config = dict(
    hidden_size=224,
    head_dim=32,
    vocab_size=2048,
    tie_word_embeddings=False,
    lr_head=0.0057,
    schedule='wsd',
)
Each number is 128 + 32 x the weight over its row's rms, rounded and kept within 0 to 255. Layers, rows and columns count from 0. Numbers have three digits each. The size before them is the row's rms in percent of the matrix's.

# up: layer 8 MLP up, 896x224, rms 0.141, rows 781-840, columns 0-111
# down: layer 8 MLP down (transposed), 896x224, rms 0.0734, rows 781-840, columns 0-111
up781 103:193104098102133143124066127168139159140109121110147153130116161158069104125078160149108179136193144126100163091166102106138127173110128130094080136119068134110149135138093126132094116101123172131154058146127168143110133169144196086032166146100191130160094133133146078214148100116089151149153078120155098093146144074159163119096105095161
down781 105:074190163119113139107187099124088125109101161083133111126124142140139082160131074173190146129151135126178145103182135157135120089118135157104084126083150185132146130155116139123131114151111158137107198125169065116192071139140114146108171128095083137115144093139104148127145117149236086134101071074152122155151187126130094156116161098130
up782 102:130125101133112101115114131109132160154174139138159172158140105174090130163095139148114195162114120135127140069148097052143128135175114071140093111132146096083122104116107112178098105108129090068121161165082106136151130194178121169167163115075184165076166057117125094119168085130064124150121122108084110171137032086187145091131123098154
down782 099:123142122156150110158125176105194118105176148112167174116155116102088139166059108098144130156175106155117140127153157174142088101220140123121144097176175114113112172145130118076125084162238132109123137160178094115121062082083153075094187114104158127087164162164152076079065116130129150185146115103108155174104087129079128116140106128140
up783 103:138160151101148104170064171177140108101108119162128121114140162169150141094091109121105143152096125132115156188095158100118077157104084179155097124139154105071117106178182098138112102212090116186109154090164114145130172090102103142111115103131156073093149117154138085161041136109131160120167140105121120145136142143136145116129109154067
down783 107:111139142126087142184131176138138149080114134148084145169120126069113102063092168169153166130136165096131130122089089153098173111084134083165120143137167120156153141107127114120110087062174101129170124172179192129100144137124176107150162137138161113163095151176182183106155149159122141092096186121100092174168122097179167188093086055105
up784 097:176152138154189111120118132129160121074162143098122124115119167149131149145104104153161137144138115157137173089177146137140078184176094122106128088125117159078095133124134155104076127136126135069097104139081099110141099135142119135165115139181135136208109123195113043116138124173107143119108196152093177125162159076177136133109114129148
down784 093:114128067119083124045113125083147181123100082125119147153148129036156156101130138143150156153159125107069117158177091086100137092108094089134168139165150081185148138157151027121133125123159098101081134084174151108118132149149126154136128126087093163088136164104140199110114138073156120096105177112127132133118128146151117130088170099149
up785 100:157131139144083124186198121125136114112152125150140132197101095123152130058198091177117099162133083123129160089129159126085143085194104124109145148171138134102168132157109095159135173095080174162121108094130135154172080070134126126113128128145099119107136171158138091149082138104171163089131080089146171163146088086128131172099157110140
down785 101:111095139074180096102101159166107131072137057115082092093116153133173177195173152125115166104121138115144097096072153172169192146218167152071103131125109123147101130126131154145117112185124118128104136178125111125157149162153134152089045154128128169184121112187105092179183143059067115101152133136147101097121088122147170125122118118112
up786 103:114148154140129112133139124110130093153116134133142132141170110125089099131121133137178172114069066121031127152133175155122172152119157102058113177133070122132147161145120119160072135092155151148119082122141122160087100157178192134169139178193116120139085151114134196144206125125068088076090097134093071121148133161120108075091136161153
down786 104:078135108162163150202157136171173134129123078131153102158145163149090122116137108171102115154088146118102077174132129201145126090154121089175115123092108124053063097113156116132127170188116132189120124088166122102103089063104110135193142113154079161110135099111101194124136115123147075112102118131106087081125144085154170141075103123134
up787 105:161128116098070074122163154131068153163080119144112170160139143149054180175100103175138083173132172158087153107176139050112184115100160169085112088109116130119134139128122106129110165107136136150124090151104175191115124128181136128110143094100144107191109128159179105157150132112106108185123094076140089126076086100163128139086063107137
down787 104:142080148146084126108102192081106155144121136145112123098176128164131215138116095144153137115149155146131177135063196103090179108119103087142115118144114117121187116180155094106101152108138159091135107133140154070131151106145164166146142142130151110118141129115072132045121162118182135127094118135113157080140144118189090122116052146155
up788 106:138172106121109138142131107125071089100129097126118136136058154170187088067144084038102111161072092180161134213131099109167130116115109119122129091117118103127134136179099142110165131106098183178094099080145132135109111133133168112118136167109175108124130092116123159128123133110113108155119103164175179109119125137164139081206095152146
down788 111:138161099084096140159166065119072127072146140170122077148091086175113188102120148162165157078105203139092125093084103116129153116141114086140150093169114195160133194111125115156143117176113055118142124154147087170119120082149121144144103138180104113156159120169140116175136141125166141076168096130130143151111114168153151088108152132151
up789 099:143128165104164000070123131127128144133103133122142137130165156137114106130104036133122079079064112138118134086092143135099022173181123114158071166140165125161195183151137161117121105084101122093132155151109154167200114109128130052180111128132120093070096097189125130108146118176127139114098139140126116172159133157161133195152130120124
down789 099:088123143141054159118083114074122155138116133129136144217174146117102153132163165141160141131142164126122125132137138162159120184121080187057098087164149125121111095086120137100037153100109101155085145084189139191097089078192065086128027122145183191078041112116096126129128082160094143118146148098085145127137118147144136129159134110116
up790 101:116139133138138103093147157094147087098070062157148127158116166120124128116191112065140168116152138122194100154136168124117165128111089130164173160193138177095137109160127175181153116127152125125100125114207093149160125177085064093111191130104102120104139160149142121176151128136121100130128157121118112113165139083130096149077125177189
down790 103:105106121135184155120059064117130121119140159134100132105132153166168124159103104093109141149103114107143211081084151100089103112149186111105130182164154159162164118130126117136127174165112128204102129138109115131114146088086166078131159150167135107072111174206164151151050112089141033169097109142158059135125117221162123063132179129133
up791 098:151134076082082131161085113166160124107096169138107191112177097125134105084108119154124118111125108103072167134148120154139181104082066151102151115172142147134095116100141138145174191131096097102113126165112169137091104124129140123062144155098090101081068109123035104153126111116053105151094188187158108134130147073081079102061141153129
down791 098:105122108169095131129101130168076139109172125125126175139117133155155116168124095130129081133192124118122073144080132120147075173153140122106092182126170110112107108122156083109116121108134072158136129161156132148128141167118073133113152117112101160160182127107118076142125180154131120138111065175154129056154174160165144158112081059108
up792 103:075100139102099135084119172185154139090066124198105111151095139132135161155104131149114175111043115092181133122110096124129095133120129147144101107098146102069154096171105138095091173106138109125132156111102098141113127184102037160148125117172144122119168221145070145128137133145133127079110120097113197169136187092179092140115099147170
down792 104:159156147069147126123104108113143143169149143099140144141154179124170157102148135164152147118119133210135193130104238154085127103105162117106179148125148102130152160084129156052145136095093133097153131132093108152135084130133117133103183111068093124098141145157106120166099104131151105110080131102098138106091152191154057054108175092144
up793 088:074121133079226101121138091077156118138128150077172106098176081079155133125165141131136140135117152136171098152146141165126179136131116138148136154137150101163085081139125123102159105123078089109058163150175131066146155169049116096190130136096088116146101102115107105093189085127100080121117080158191117140151118116191066189130172130120
down793 099:094131150125141162136172203155095113154085075088120125160107101103135082134088177097173160107115164147112158142105090085143071117121081065062107091084118114125111168129128121096142146109155126128163097174121187129105113121125125147103111125163073109091104147211142105163109094108160173164176154075108162154105134161103117109143113116031
up794 097:107131123096123129128126118148119113119131073160098135072185131158135164150136091127132146124100157079139092137145181153153144156143155218117134169142108139080127104109165123111082124148082188134108187190097140085135147098186095090141153163124115133118171070125043126169148122121146095084069095098106143187114156088119160147141132042146
down794 092:119110128133151118108128130142156114120128123134166140114135131114076122124099153077138183183081122133106191093173157199163165112131132133082106116098146141117078112084136150167113147104132083165147061066140106148182149092136110121171181066107131132090121138126154121112105154110115143099156115135154115125151132184139101138129156137095
up795 095:099095115172141148120100074057159129121150162079091105152168109141116128084153081145142141139120089139123136136128116155127136119125107124116156179092148209118079105122136070117172163072187065076130172176110157131045153124154020119122145110129137113151155154130080099146133173193099163176123123152088191126139176048076183081132106117104
down795 088:124112142131077100177121061124144100093085114205129096113182121166098063143135133128157126137125154166113123126174129115138135154145120106104131099102118129161110157185128185155156145175161117131151156153120157152099117141024143122086174175128114147162132096140114192163075055126078125091107135103163105149145088151130159129213126151154
up796 101:138161075177145176109199122064170148105163141087214146116144128174129120118137164135106133143121171136131137173169167152202084120131066154067173142123174138109119105122130130160124113169230169109154111092136122126115160104091106187138128063160136097149129120130145101138171132132139106165089103104168094149107088127158159159145062120116
down796 092:107031097124170106043113139139126167161173145166172166127139144107076148108127085170140124057132083111087088176142120162168102109077140114122129128095120112044142183123118130160110138093095150112074136126159114093156132116146152079147153100136136155119153090083234147127162150115112118142127073124103142201161174149121134047102099144137
up797 101:130174146125133118121117159094133109163156146084135104110157121118120128105086125036137092136081111086120107133132129129094138173147123133118128141208076076134111031100160055145104105048155113202148131133121126176106164146165096153116150117128120068130102142099181119120133146140145173102158131152164054193131141163127144133059205104147
down797 100:118106133152134158164101082130148110188130095155140130136125158133149090127172118124116120130111102147128118126145175174147190108093098144107171118110085151105153194098091104114149111109138155085119170125140090108114090163129122066129121169060165097139045155150165130137123065137121077070112163128149112091105091158175093117095127140099
up798 102:130143154148128175115104148156134127171133118171079174073068146106122128099138122107168193176114113099119103039132134173111113152158154066080136104068118129115113106107116077165149130165158156131119093104095174136166054149114120121106088184100154124056125118184231139136154114102143154084129114160129138134078143109166090087142076130130
down798 102:151099097145146132092144158110112153174068166136135144087141100087147149162144157154118110174144082102144141157117113144146087141192114126012097129116120102152079101160102189110122165060094191128146107120109114115138134066169154114152145174093127105156114129185096116135152127153151148188152132113104138083119144126089115145140184076115
up799 102:149116209132137107127151157150175128163127116125135145108107089100109108138117157095119118147106131072147073101147076138132135135138110140190175147107098140148137153129112116118145063126151109040146141135098105181107111109126094084135174162195089143102104177132084127115202113139145156135132151117183118138124151093141100126127124147120
down799 101:122130063144099116119144103114087156034145133087157171097151157210173143106139099112160119150132083116116121133160191133136111102135179104115116136148082116165161131148130111113076170176131136153117127045153130047181135119123159143068197136143179154154154113095162141096064141131095083161079097127126132151130121145108139136090144142075
up800 101:131122154107132108128137115125175066156147154107126113176099062169117103086147105126047148140111127102132109093156120128179077217055106128086098093166152159146078159104100075122088143153155152143097184103162184110126080116111099116200130158165118078103122112093118090147184086154149117165110123135084143163131166149109088146045132151127
down800 115:138165148121121169144157133122117161072097053094163160114127119108162168159133126154254126115144101162152162109093087143099180145193147129157090147061147109104108097223164147076105131141086105089108079113084075124088157078113143125129158058101078112138132170117151123102109181091120118130133157161166131072129108111131203165132106126166
up801 097:170146139133190114126109199134127110031123133136179177118080176120131064140076065132146103167108113121124138147182047116153090159092074148137095155122162173151114150155115175114118142124132105126146132161132141102153113132149184145101120126140073058140166072163120096138138111141114105093133133127139130128157171115082120164142208133111
down801 095:171125091138102111096139068105105193115144136142089103138127139094192160083105185160138135059124095093112096164180193079107082120111096157161117156133168098095170146155133145098097148147099147201195156119149103163163215083100133092148108163161107125061100165106152163095143116129178170119095160170139145101075114146163098132122091070130
up802 104:128105175081032043102150136129101141111140126123141146104159110164122055077115142102101183106111103101084117099166084155123151148203143134135119130041146090105198086129150140149150169107105145136150073156148113155141138098093105141145178104087137111137096146169181142112133174115090157130150108146145168090120135096161097115132090135126
down802 101:105148079152115151130140093144166093140122191150065142118091147095149142151071094163147122088087104144161080146066132081099146182080128122129132103132137172149090102220177141180105136116143116158117131141108058144142130145185146143142091112136146164177135125108097130182128169067199112164070159130183118115114139137099110126048114116162
up803 101:153163107099073192111154131138106139137082113217104163164098146053109144088104112116183101116139142141094148172122155161154113080117158187168094138165132126160171144150119104147084134101154149117127145150136152083162138130197140088120144097119064112105147108128191124101108160151145187134075076096131101165198111077162124137101105145101
down803 098:117101113146117151123136109091120129164029195168156130142153090170138165119108154064097101136126166121123108120115111091195131095106105093140143140120155153148087165117168105152083167130123102093098131081118117108187145188136148158136142135098041167143102180114093127103148136127152131140089102176092140120131155146113128123147142138128
up804 096:116145146184143107113147115151097110120097074135106158131115177179166133153098140102131147102113054131143131144094118131115153130091171117121157156099097145086132141102080210133147133103160177173086122132133131105137166095117182083115109113098115140119119112123126126154098116119132149081179078187120069122143153154162130102198108146174
down804 102:103098123124149104144100131144136155121161140154077054197179109159124117156138150164147142096081168150152159104139127101139107069117158176157141123062140112134141178175125116146108157133116149154120124132098148156086108140120135108192107181116145089130079133146125174079116103253128132100108125145121169156220070090148091153077145135083
up805 098:178156139117112062113168108161178142098143091173101129096142151079160070145158078140093138125062150192118118120160092167089111136144106143182180093121115128129139139083105163113129113135147113137095120156155155054109140081124063107104150171130119102187146137141124135124176104083162126149071143151127139160137121093133055172107115153107
down805 099:099123123109120128165096095140114105123129159103133140164102130103096096114086149118152140090148110135155163092155131153097151143180114128125156142081117117115140109130102173106140111112139149077125071169116143128172109140155114133115102093143171142088091120168210078203136123121130075108163136096147045093153168136169129108167208146174
up806 095:130160117099116106153115097104201130126130113132138096186085091105144055066123064192207133116137116103101134136127151116136101110148095114114165102120142134107157154164153144125160110154116129106114132087140165080127099190125122153102146135147100165113178127198213163122160102108146146140081092140139099158155109106116146098123082081181
down806 089:119097145150149130166121162157138109139126158081105076108189149103166168107095137092106110100190137118161088147231134121086141139108132183135154135118115122144106108145169149130066165125103118102156130165155098110176150090067106127138135130142145103157157113146098110145049087127165134142096182105144114137078099127111154110175152117091
up807 104:097086127107151081165183171169186148162181119115162131100108169115120130147150110136128158120124090148144113129151135140157132159090125107187141089127114147126146103114117140058128110148153138111094132155119078158117143138088155096095075074094144094116135172116157113132110169062170176119089107143202093155100132088092087185160161119161
down807 105:108102123141159103149091091131111144073108101158141088142096156154132127074072133177145105102135056049132155079163135183160214170087138062094144167137103120160199124111140123137098100112122187046127099248106179150115134105111108191104099136122160076129114109121123091131128153116155145085123097135163128098106116102138115156115138093110
up808 096:122103138188172148081150063140161115112122095107111155053177194126127095124114118146167174085140150124103141150098168163141151163116083116134092090112180118153161104109111119103181125171154177081071159131148143107129120152136107159192095077177113082106097144133181115172111074158135157143102114143132090066110133152162154127167078139140
down808 091:179185152098120136155147173109134161040095159115123107160061095084138156156099106132069105213130050150140068189136075095114109151108164139134118151089112106142140173142124154147091139125095082165146097127144134146122143165150155030088187116140183130167140081110151095106181137140113112154119171145156166181146136101119158112032141167140
up809 096:039192121115125154109138145134093163146147173099143139091154144090149151173086124151125120087209140126113104113119174132091123181125127142137186138100132155099127150013139115127165087118123095059125129122128109112128156126101146124138115156224075145102130142138117156050109147144140072104096160238107159146090162131162162131115074117161
down809 091:130119085113160118126124116075122096049111079127088117141166127134130093067133104124117184166116122105152125191140109055171174133110123133169119119163160153132127119148089138115110154128150168178133118054126114136131160149125098152100185079071114137151110118140163150115221085077097206139178129061133127111124178142110060157136149147106
up810 096:148092086155144170144181106078128183107132125091100173080143129079137184120105100143091130093109084135100141129096140159138164122154121077093082110154138091113134123092114174131140185185176104025149135129075128134114086106164091104129160125149154054137107101134147131176101121107092146151103117104157106153130151114127136124124158082092
down810 092:091141108088172122138071123196126112087116159160094108168188125104075109195134102154101102168166135181051132140131130167162164160136098083147160111114162140166144138096134059104130147084138131153096141110161103118163149163094099105106192119159109135071139116127113113129109141178150114166122086139178186124091117164175086132173100139174
up811 111:141142111122185117126107135106028132110148124134184092150155153091167160103162082130118145156109090185166173127105179089119110168144108108099079119081126103173083172192089130139110082153183139038102092078141148117114096118142105116150111152159127147096079128113175181109115126121153138186093100123136075159136117206114139115123062145187
down811 108:142036122125129097088080107117069125084137177127177129124163056157157139109140121140169138075152099142140193091126110163138195138095100108131135067124110077147102150137087100126156092143098150112105121035134121045137140158136136130124125204146116106145092091161139143070107156123137077138116095125163137183158118094061105124140111154128
up812 085:110165108093158136137081091138155089118136177119081087164160191077086179122101149123108121086128101103124168138150185076161101071066094152129144105114116048109122173114163110133102141124128099135109136108117106142116162159113138149143086082126099093170068133148160129097151140066195135113078170141165145095166093129193125102128169048142
down812 096:145163149166144130159119204135058177128103136161125125107089098162123154110133128123101141156117088106111109145091117091140085122107114145160102095134121154158126158210092224140143083107171117091075141149180091123169110101029111143134155098155097161110108153161097161141133065128124149134134112151134110153134130164158082173131134170086
up813 100:116102110098114093079116135091148206092131144160053153190181124118157175112123162162162167107164148128164140137144124099178246078120159136139121120105108101169097133083134122118098089072129144142111102130135101125154132119131174113168171115129177126135078120149162091213162043120140093140118098103099109153138083140080137169123142126090
down813 095:087143160153146115141135147105104134070171113163112202106125146152127158094112052125075069131106182130128125136054123151175195131138150137141134108128139087101121147176126085147139052061112081149166113106148069093139176116137101096111135139159153105188133128170118171103122127172157132112096129148151093078157108064157122112123096088124
up814 105:128151147085134037141082100110148148127174120103147136118143114124104122177137128243124116090072107091159132108095124093154207188164142074096082137154142156150130136175111115178128068154112127172079112106105148139134167186156142152155116152187150149140133099125130106173134066069138074064105111130114108097140095174201102132131102135156
down814 109:145128119139111085176154127049104109166129102097113061100101170120125067142163159127119127097181089142140117125179192143134114072129042115137138131103096180049123152097122086105160156141136053173133171166163182080087108112137167132166104173093179142150109191139122101154126132117161141159111118128132199122109088138089166150121149074083
up815 091:138130126123085083127137152139143106119117075111134139123155107076162160122098079157238165119132087135136140082081128068138105148091095090129162094130079124070111112124113062138065239140097111125132139149173152093151148144134112105153080129121161136157193108098141131166179090118099160144119120156155198102156111145081082147164073154079
down815 096:157129113101124144132114171145133188113156097167135150194147101115127146148119158142086070109079196061069083094091086104099099161148121088127147163129077056128109120142172071174180096190089141107119145073138117190108188170146151088086085110125189096174122131166140083170167159073119100090170112153116118109090163156111091129124148083155
up816 094:102165133075104094127179161159072122099141095154129155134082130121131096064123083200131178175083079120116115112072052140111112157136166114129103123170147162131143111206098160106061152110121104107108151117113134138142130108153120114167154160138093144192172095085178126113091110146143120112124150138204079104137146075109093121141117102150
down816 102:064122111103152174143214133136117080150129150182138139108161109139105072164091118175150118109195143137111076116069140166111107135151099126115120095125122120113120137132165103173165110108128118128155158097097107127104118090125109143173146102135107154128125100149138167173146115096062103150122128124143088148110166121140202072070091134149
up817 102:080073116083142070155184127194106141105145118164159127174145132179096154101099137138150111103144054133197100136161139127170164155147117071163109145136148093165172102084075131086068118146106122134116173116136110160162126113112180116118110095186088115121151125123140117136151173148155152058086114121163118111142156110163099126152101066119
down817 114:129090129109145114150129092123108132054103113146113141157097132185108121101140064130165190138152109106191128048104121159105138156141109121116132132096095141157135117132185070084137099124117174126071139122051160163157156123172177125128168138149128095127148091149090086151119103157136156185101086135131115129067194158140140133164153134110
up818 101:128142123157114152161119161166140086103098089095068184117098115150177207138181083166093124168128176104118195134109086128180092150140145130116167111134142183169128074122097130135128143143081158163090133117134163107113121091146181120147201108108132185167155188104122073137169082101133120125087157087044104201116102088157064143142106061090
down818 095:152091126127165127126131113108121195190161156080151193137165157158123078191138091087155134094174076130099186161104120124107161128088106084142090125105153161179128107164125120085117024111101146151087131115141136100098143177123097141091124107087126172126107090084114104093134116118104154149094106117074175097153136170094144127098121089158
up819 099:109158094101027134121162069039122166140109147109117145185106138149132074095156156142148115138110122154142154152140107124116171162137073105092152102149135098109137119131189126161161090083133106108075107139086061120134167098212172161195096101036157103125127115137105121112172119162103139110126150130161099199116133065190066161135146164130
down819 094:140160159145093104133117154161044106067096141114206133146120157171133129133188138255131183128162107119098061156169135152111118085128140177127103102097044157205137121126121111118120141112118121082140121140096154098069123164072158096098192095149063122131153139134168102140132078159130152126151087162127152091111093113137138125159161113083
up820 104:179124127030144165083154075107140162125127157130080160169036159068110088143092079127133136116129096160090109120101164079129141140134176087081146116124137172105122122134073153105154189143093156144131089123149146111150096191119075121185132124107106122128164000119140124116169150119071157140136132175092119125123104101153100119102105128141
down820 099:132105116180111099156119159151157049119147154160144068117112167150136143116174102112155130137171161106159121142132118099120148072139093151082137124139131135125129114144162086075096120118131092155137157078187066119176100134124162155098101113151086215099086120127126142096151121129181191183165102185169142128146120161147125130121092117137
up821 100:168110116084146135074127149131106132084142126133104072100091110139141131185134125148091100177058092157170130150086062174164150146117130173122116158196166115134102116084151105136116100145169078136115137113181150131166099116156093090117148135125113139107049162098083110150128172089105147048098079147218163138097124090124123055074106078103
down821 097:165158126114123124114120103143156062137087091147110113141182159139147098162123158164155099088146105098142141119146111128186109051127145175156111083104097114065162105159062095142096098161137130146145117105143142163079130105145046156150160098132082149131112096135132095176128140135107077161144123119175159098155184184168154101086155168101
up822 103:140118113172134171119159102114075083136113109136133101072077126131136150163134094132102182063082107128104050149138123128148093083107154119119138141057138157137163128149108077161159120148171126087133104161125122120143071135150140165178228204161148108124159123125132135073111103115132137189146094180159202116103155183158138112070131125095
down822 105:137146161136115093102086027130117132144153123036168076122154107174142118127117148171153168110067195120096159052113101064078146112102144125156084165125112123128105120136129154143129098114176144094141075134100180158178129192111138098131136169109129124109093144116178191097127141187126104101085089136106148142156135131139101122082121132196
up823 092:163099115136136143123145117162146106092138134196125087132076133115137079096051094109131071135140137136145112121135100137132121138140088095188153143139134172093143079134132148118093084129098123167052178120142119171101131128047102098091110166179128141076085096129106090119141177157131209147143134134136120122158070107172109152075072085125
down823 100:159113150079158105130176121119167158144100130067139101149187075160085128212104129154205162104131112113099097102147086113166183119083192107136115122087082129141107156151131118098156114149156140130144147057106109151103154140158138135173081132118124129099160174112143114162133170133149102089102135091107075118082095098136177143126177153188
up824 098:170134126123104147104132121094141199110184118108139143135091075129114129121187104181166099117145107062125121118130195066146098164117111180103126112121160139115136107149135140144141103139141123119158119164151147142117074115209196097191194149247123073153130069079110125154146126108125119178104120091131083140118164086146167163119073089093
down824 096:179125168124123126172086129080142103135153090167094130100141139165161122200063095151178080075130133114083111179092090122104159089153119137153126090153168141175109130173109124061145083122141112066165094187146121136102122126111145133096086108128149136194093116137131166132114176057134110070210164096135117200135177101155123117158114119089
up825 107:140154115095124151101088151110167094083123146131121173161114137134100090103144094119132129167053094141126154120141115083142099126123220208146054110163130110114174155179134142115158132118076062121093121120109138073076154088135130145105141108119114162107118139150125130146113116098088149174059178113140139139149145090125084109165145121064
down825 110:112070097182105155110119105103092162122129150104208089134096082156136131105210108130078149197105120126098151142147096081082101153192119164149135142179119109118145151136149081147105116093116070116088123151162151125157062147161116119124125145115143121142096144183116097111139123165157102170105095126121147141094119133159115093182139135134
up826 102:144114156156078135162110135206141085169098121137162083152151137078140144131127124132106132156158121137139129099085129073138079173098131079166113113197106165134131103193089070133114164158157103125102173119136170150087123141098121096099084130180139145147091126127146130107143119148146075149136093086193127126127102163189174133139135014109
down826 104:122155172085099126185119119158150179079140183149120112173136115077165131092083160154154154143106155151104112079089090095124101188141135124136155126080199144147106167141104117088120123111147142131186106132089105117117102140189137138144087157114105115130204125085131175133076152118100115141077143133162178127160112066091135104171159113121
up827 088:135106135058166154096166085115150075133180100101158155099157065135142067091101111127119135129070060122171143109136128137101090136100136140180129160202229141158077083141149186048130144141134151151123087114124095071131154160138123132142099192158118090097068108107150127119154124144116158177114120122174169068120138123176149150177137180147
down827 096:085094145109152084076151175126126154107145198199152161127147140166102132151118186068148091100159108174144094105092113145120144104143122091083140066092107144143155073074096085162159126133070064196116124142115131103108184176125122094109147148126137136148159110160125113142162169091153105064185122118117114133069109087175171110050153163141
up828 100:136083088168113119118116143137166166102162192117113102102130118181122169134152120093041113128116167108119105163138085113159148121083105106168127198176116163154107130087136189078121115082213076110153161111117110096103088109113144065140134135129149109107112146174124169128086129146101186220199032110118086115087191151175193158092124169125
down828 093:156120137075139164121086122127112136217158123170125156147180114125137082135114109068115116093124146172145107164104116185107101074099200134091124144127139154111117144151167106176138047132178124108091117069127134101128117130128085163170123134152096122139089145163097193175192104139130085120139089153108158144166122175097125103103154110189
up829 096:126124139108115104134123105139120127160151045188097173083100096079141134131183159106157147053140166189208097118198122117134144138113130124191142144150088136167143180092154122131166122123136160123133121122123143096134131079177152118177100144079147141130114135092121097133111094154112131167115141113162114108156195136081168166116157125122
down829 091:100158149149046144149155164062107156155143188173144142141161112088116157121099132171092067106165103127141083099099162125094123107139128112142149130134094078135089160117128079126123131143127145078145171180113101126111150176116147104130149134126187136110122158085114109204112118187155134092119131163147073119121107154109144128154167184154
up830 103:166157076139164085138182141185121055126168124148081120128124068093160109140153152161140111113100094123129041136072147132122080132132174106117068102101142096101102084106200094110089091110110165131123112171127122152132103137134178134086205150060167107148082152171185131094197110162111169133096122128147120110107098152118143121112142104150
down830 108:092118087122134135136100096132133119075121144063108111117112087131216168139114051134146130104125185128151115129080152100163120144124127155116204128110170113117127113176160165130116069151116127185107125172148135134172123112136127080172206215109145085107117132123137114044089127142127139138094091096113138131143204174142103090162163098112
up831 098:138122127120132139133137122136135163142153029153075118083160175107104116142154130111085180118148120095158147120130139101135094171126112176078118160118107114164143146126187153106079098133129154152187179112090094125133139140173128134131149116146076139108123112059125086150152073119123100124147129116109075149153134149127115170130169168095
down831 096:170136120122129160139125132096158169100142142136154156086098086167131075106183121078132062145113130122108147074130143133120170059157177122101148088076184153144176118131121076119151236091146066156080112122123163189089083105050142126145183160064150142151102112114151180126140113132143120107147140124142159178154096128168161098130136078104
up832 103:086164161130095154065067188099130115125123148096162099143116109109128160126130089198145157113061139123104124184154096125083087103129103118178185139153097136144125143134123160123135114123146076156140109165118097208077114121229088131118104066083141191108118097123140138120114146100147126181136090103026197158062148104205129130164131123140
down832 100:141138120132138122158110213159151082125120099096174139095158071151113139171159114159122201097112104117145150137095104090135154126077167098112133072175115129080129123140136201132132118168159141146094133134185111139143161159189075127160126114163134105094123110125147120135110060100126089150130127177110204153102132131128142158083115089161
up833 098:146157101145091076157113066122177075149143051143119080169122116119186130186079118089114094120146156132130121095164151149135150148145116074132121229095202121130093131137120086185162139175141121066143137128155125175140164145130159116171128073109159149092099097125104099097144123142095178101122186107134114183140126125176097094115095114116
down833 099:123169101159125129100125139070111150086120142149091154115145196145074127093117101157126153098132093121134085123147100138066076140056171122159085122082112146058089148134120207100113160113103095133068107135139152108139130130127138097054098138128102146098153159115142142161117172132147103100165124130129138136106103073084176137121073131143
up834 097:068180140123153119133139174121106099085112124116127121063185163146101163171111135119122189129060141136125060120186094193127094141110136092120123118098088142143181088207159128133099151131154113173171144175155081145169138075167114097132099135077078145135101172108185107114160195098105116089126130133104102135120191165153130119168148155162
down834 090:121108154123073147154097131118150185133105135143091088123146177087077156131094069127133103075151046100139170141130123164150144121114122147175184163136159119091102130095120067122096120086157076116138171153150115135138162126102141148140152201109055147195138082130106114085107086161144160118111078104168110148139118152147107143064151115093
up835 087:144101068095168133135087117131155133096172152128129176072184114109151161126108071118150121146077122114145066105120162110090149078143113154131114109126139170071098097093136166112139127110117174146124149089192088119155175100166124116170107111177115164128107110176198145144140171143138123188080119169132100147104121117099125149138112166123
down835 096:118138132132102148132111089140144128160135127127117107089090113145154127067104167121143173096163123124213158149132088170109132146197118136089155104128128165192149103139096063143173144123144091090137066129048085108097157141102130161169189114121178084127156165124200106122168131171149075093139095128155156076130115091111239186125174142109
up836 107:093124152167174134160122198110089101140115060103135076117172098168144077172081143119115148126179091154117106127167060148174155112131084144121092083139117134149149183111055111179118137146067048145148141150064145107065182146171123087170137137095122151087097070137156099145070138144140111118122141168115170094117034096185081144104093127142
down836 102:102096118156116191081131098147170146096110088129182130098070154145135166121124153168218115098179146113119109100144155132153131157100183123159139057112126192078163123118165115124213083110098135115173084115178132121118119110124173179080070188146135095113131138169101084146091129141158112101110174146120178085154129076145152093165112123101
up837 096:121132052084127130155139145136117150126173107174167084150127175110134161107135077104135132106082157107144140122189112161087196119089124143125157161165136139111110114155157110085159156168156148144066073117134152133141132126173139129171072173111080096033166097140173130177143158112151117135125135110125063182124110087080078145093131124142
down837 094:153131162087145099071145105159111136255123155129184088113081136160153099107144090149089126157154118112096113151138154130144148130101129093147119101126086144159108100138110133123107120096102071142119129156168098035141171111188133060094053190161110109158055160176075147111100163151083140122092161107095113119160139142139148090108122141076
up838 101:111150193081119150182155113166178183138169138105078120130161108180070110133131103167150137138071137127156133127134112139149147147116082130111131134149180161094156178111068069138114116138058095178116121162152158159122107057123134150079119150180128137134153162143091172195110114112098140109092128086154157063087095134117114109118159110132
down838 099:140078121134120130138121156084113117152137106129173117090144170055207098160190122104118105098121056128094101115131160173107129114070164147141120139119172108133102114176108111203125156064098083100071168178133132086083166156168104119185136122131166120180122180161168155135114103178130076093124146153165070168103140077109124076130185150139
up839 101:115131107104212166129182132085106113155073149139120186148099180148124098133085134142163154125173121109113114121170106141075163106114150100138114109134103157095100141183122081137123176098099122104111165191136071149107118166171137089151116117094136118125060172120071151097153167079116065126067141157140162168091166130104109125106124161117
down839 102:101196171126084116165190127118152126092122129176135097136175041105144144159155159137090094102107142129118157126155159112079081066185133151115178115140170170111126154172089143095123112142154133148133115192092084083172151111122104122127164146116130096168152110160132083085130130106126124151129113109098098139141130098105061159136127046188
up840 097:165190107102100143123134130155151130114111086111088125145088136140113092084165124138153140106146121191097141171112155125118069131099135104179095186139173124070135172123106177121064117161117115126193077180152101125129116177106166096091081138170088128116158087127137170156151150089108185145142088124126131157173069092050130108103106150126
down840 095:161127078120120178142077183128157139090120103149115098127056152175137131136124151127088078182132116099075167120084120178164105144100089060132155115126181080113128122034095149162116181073122106154055140124148151085165087083171061132102155118091082084153094126141087132148105140211127151144130136117127177161101175087155109102163120139084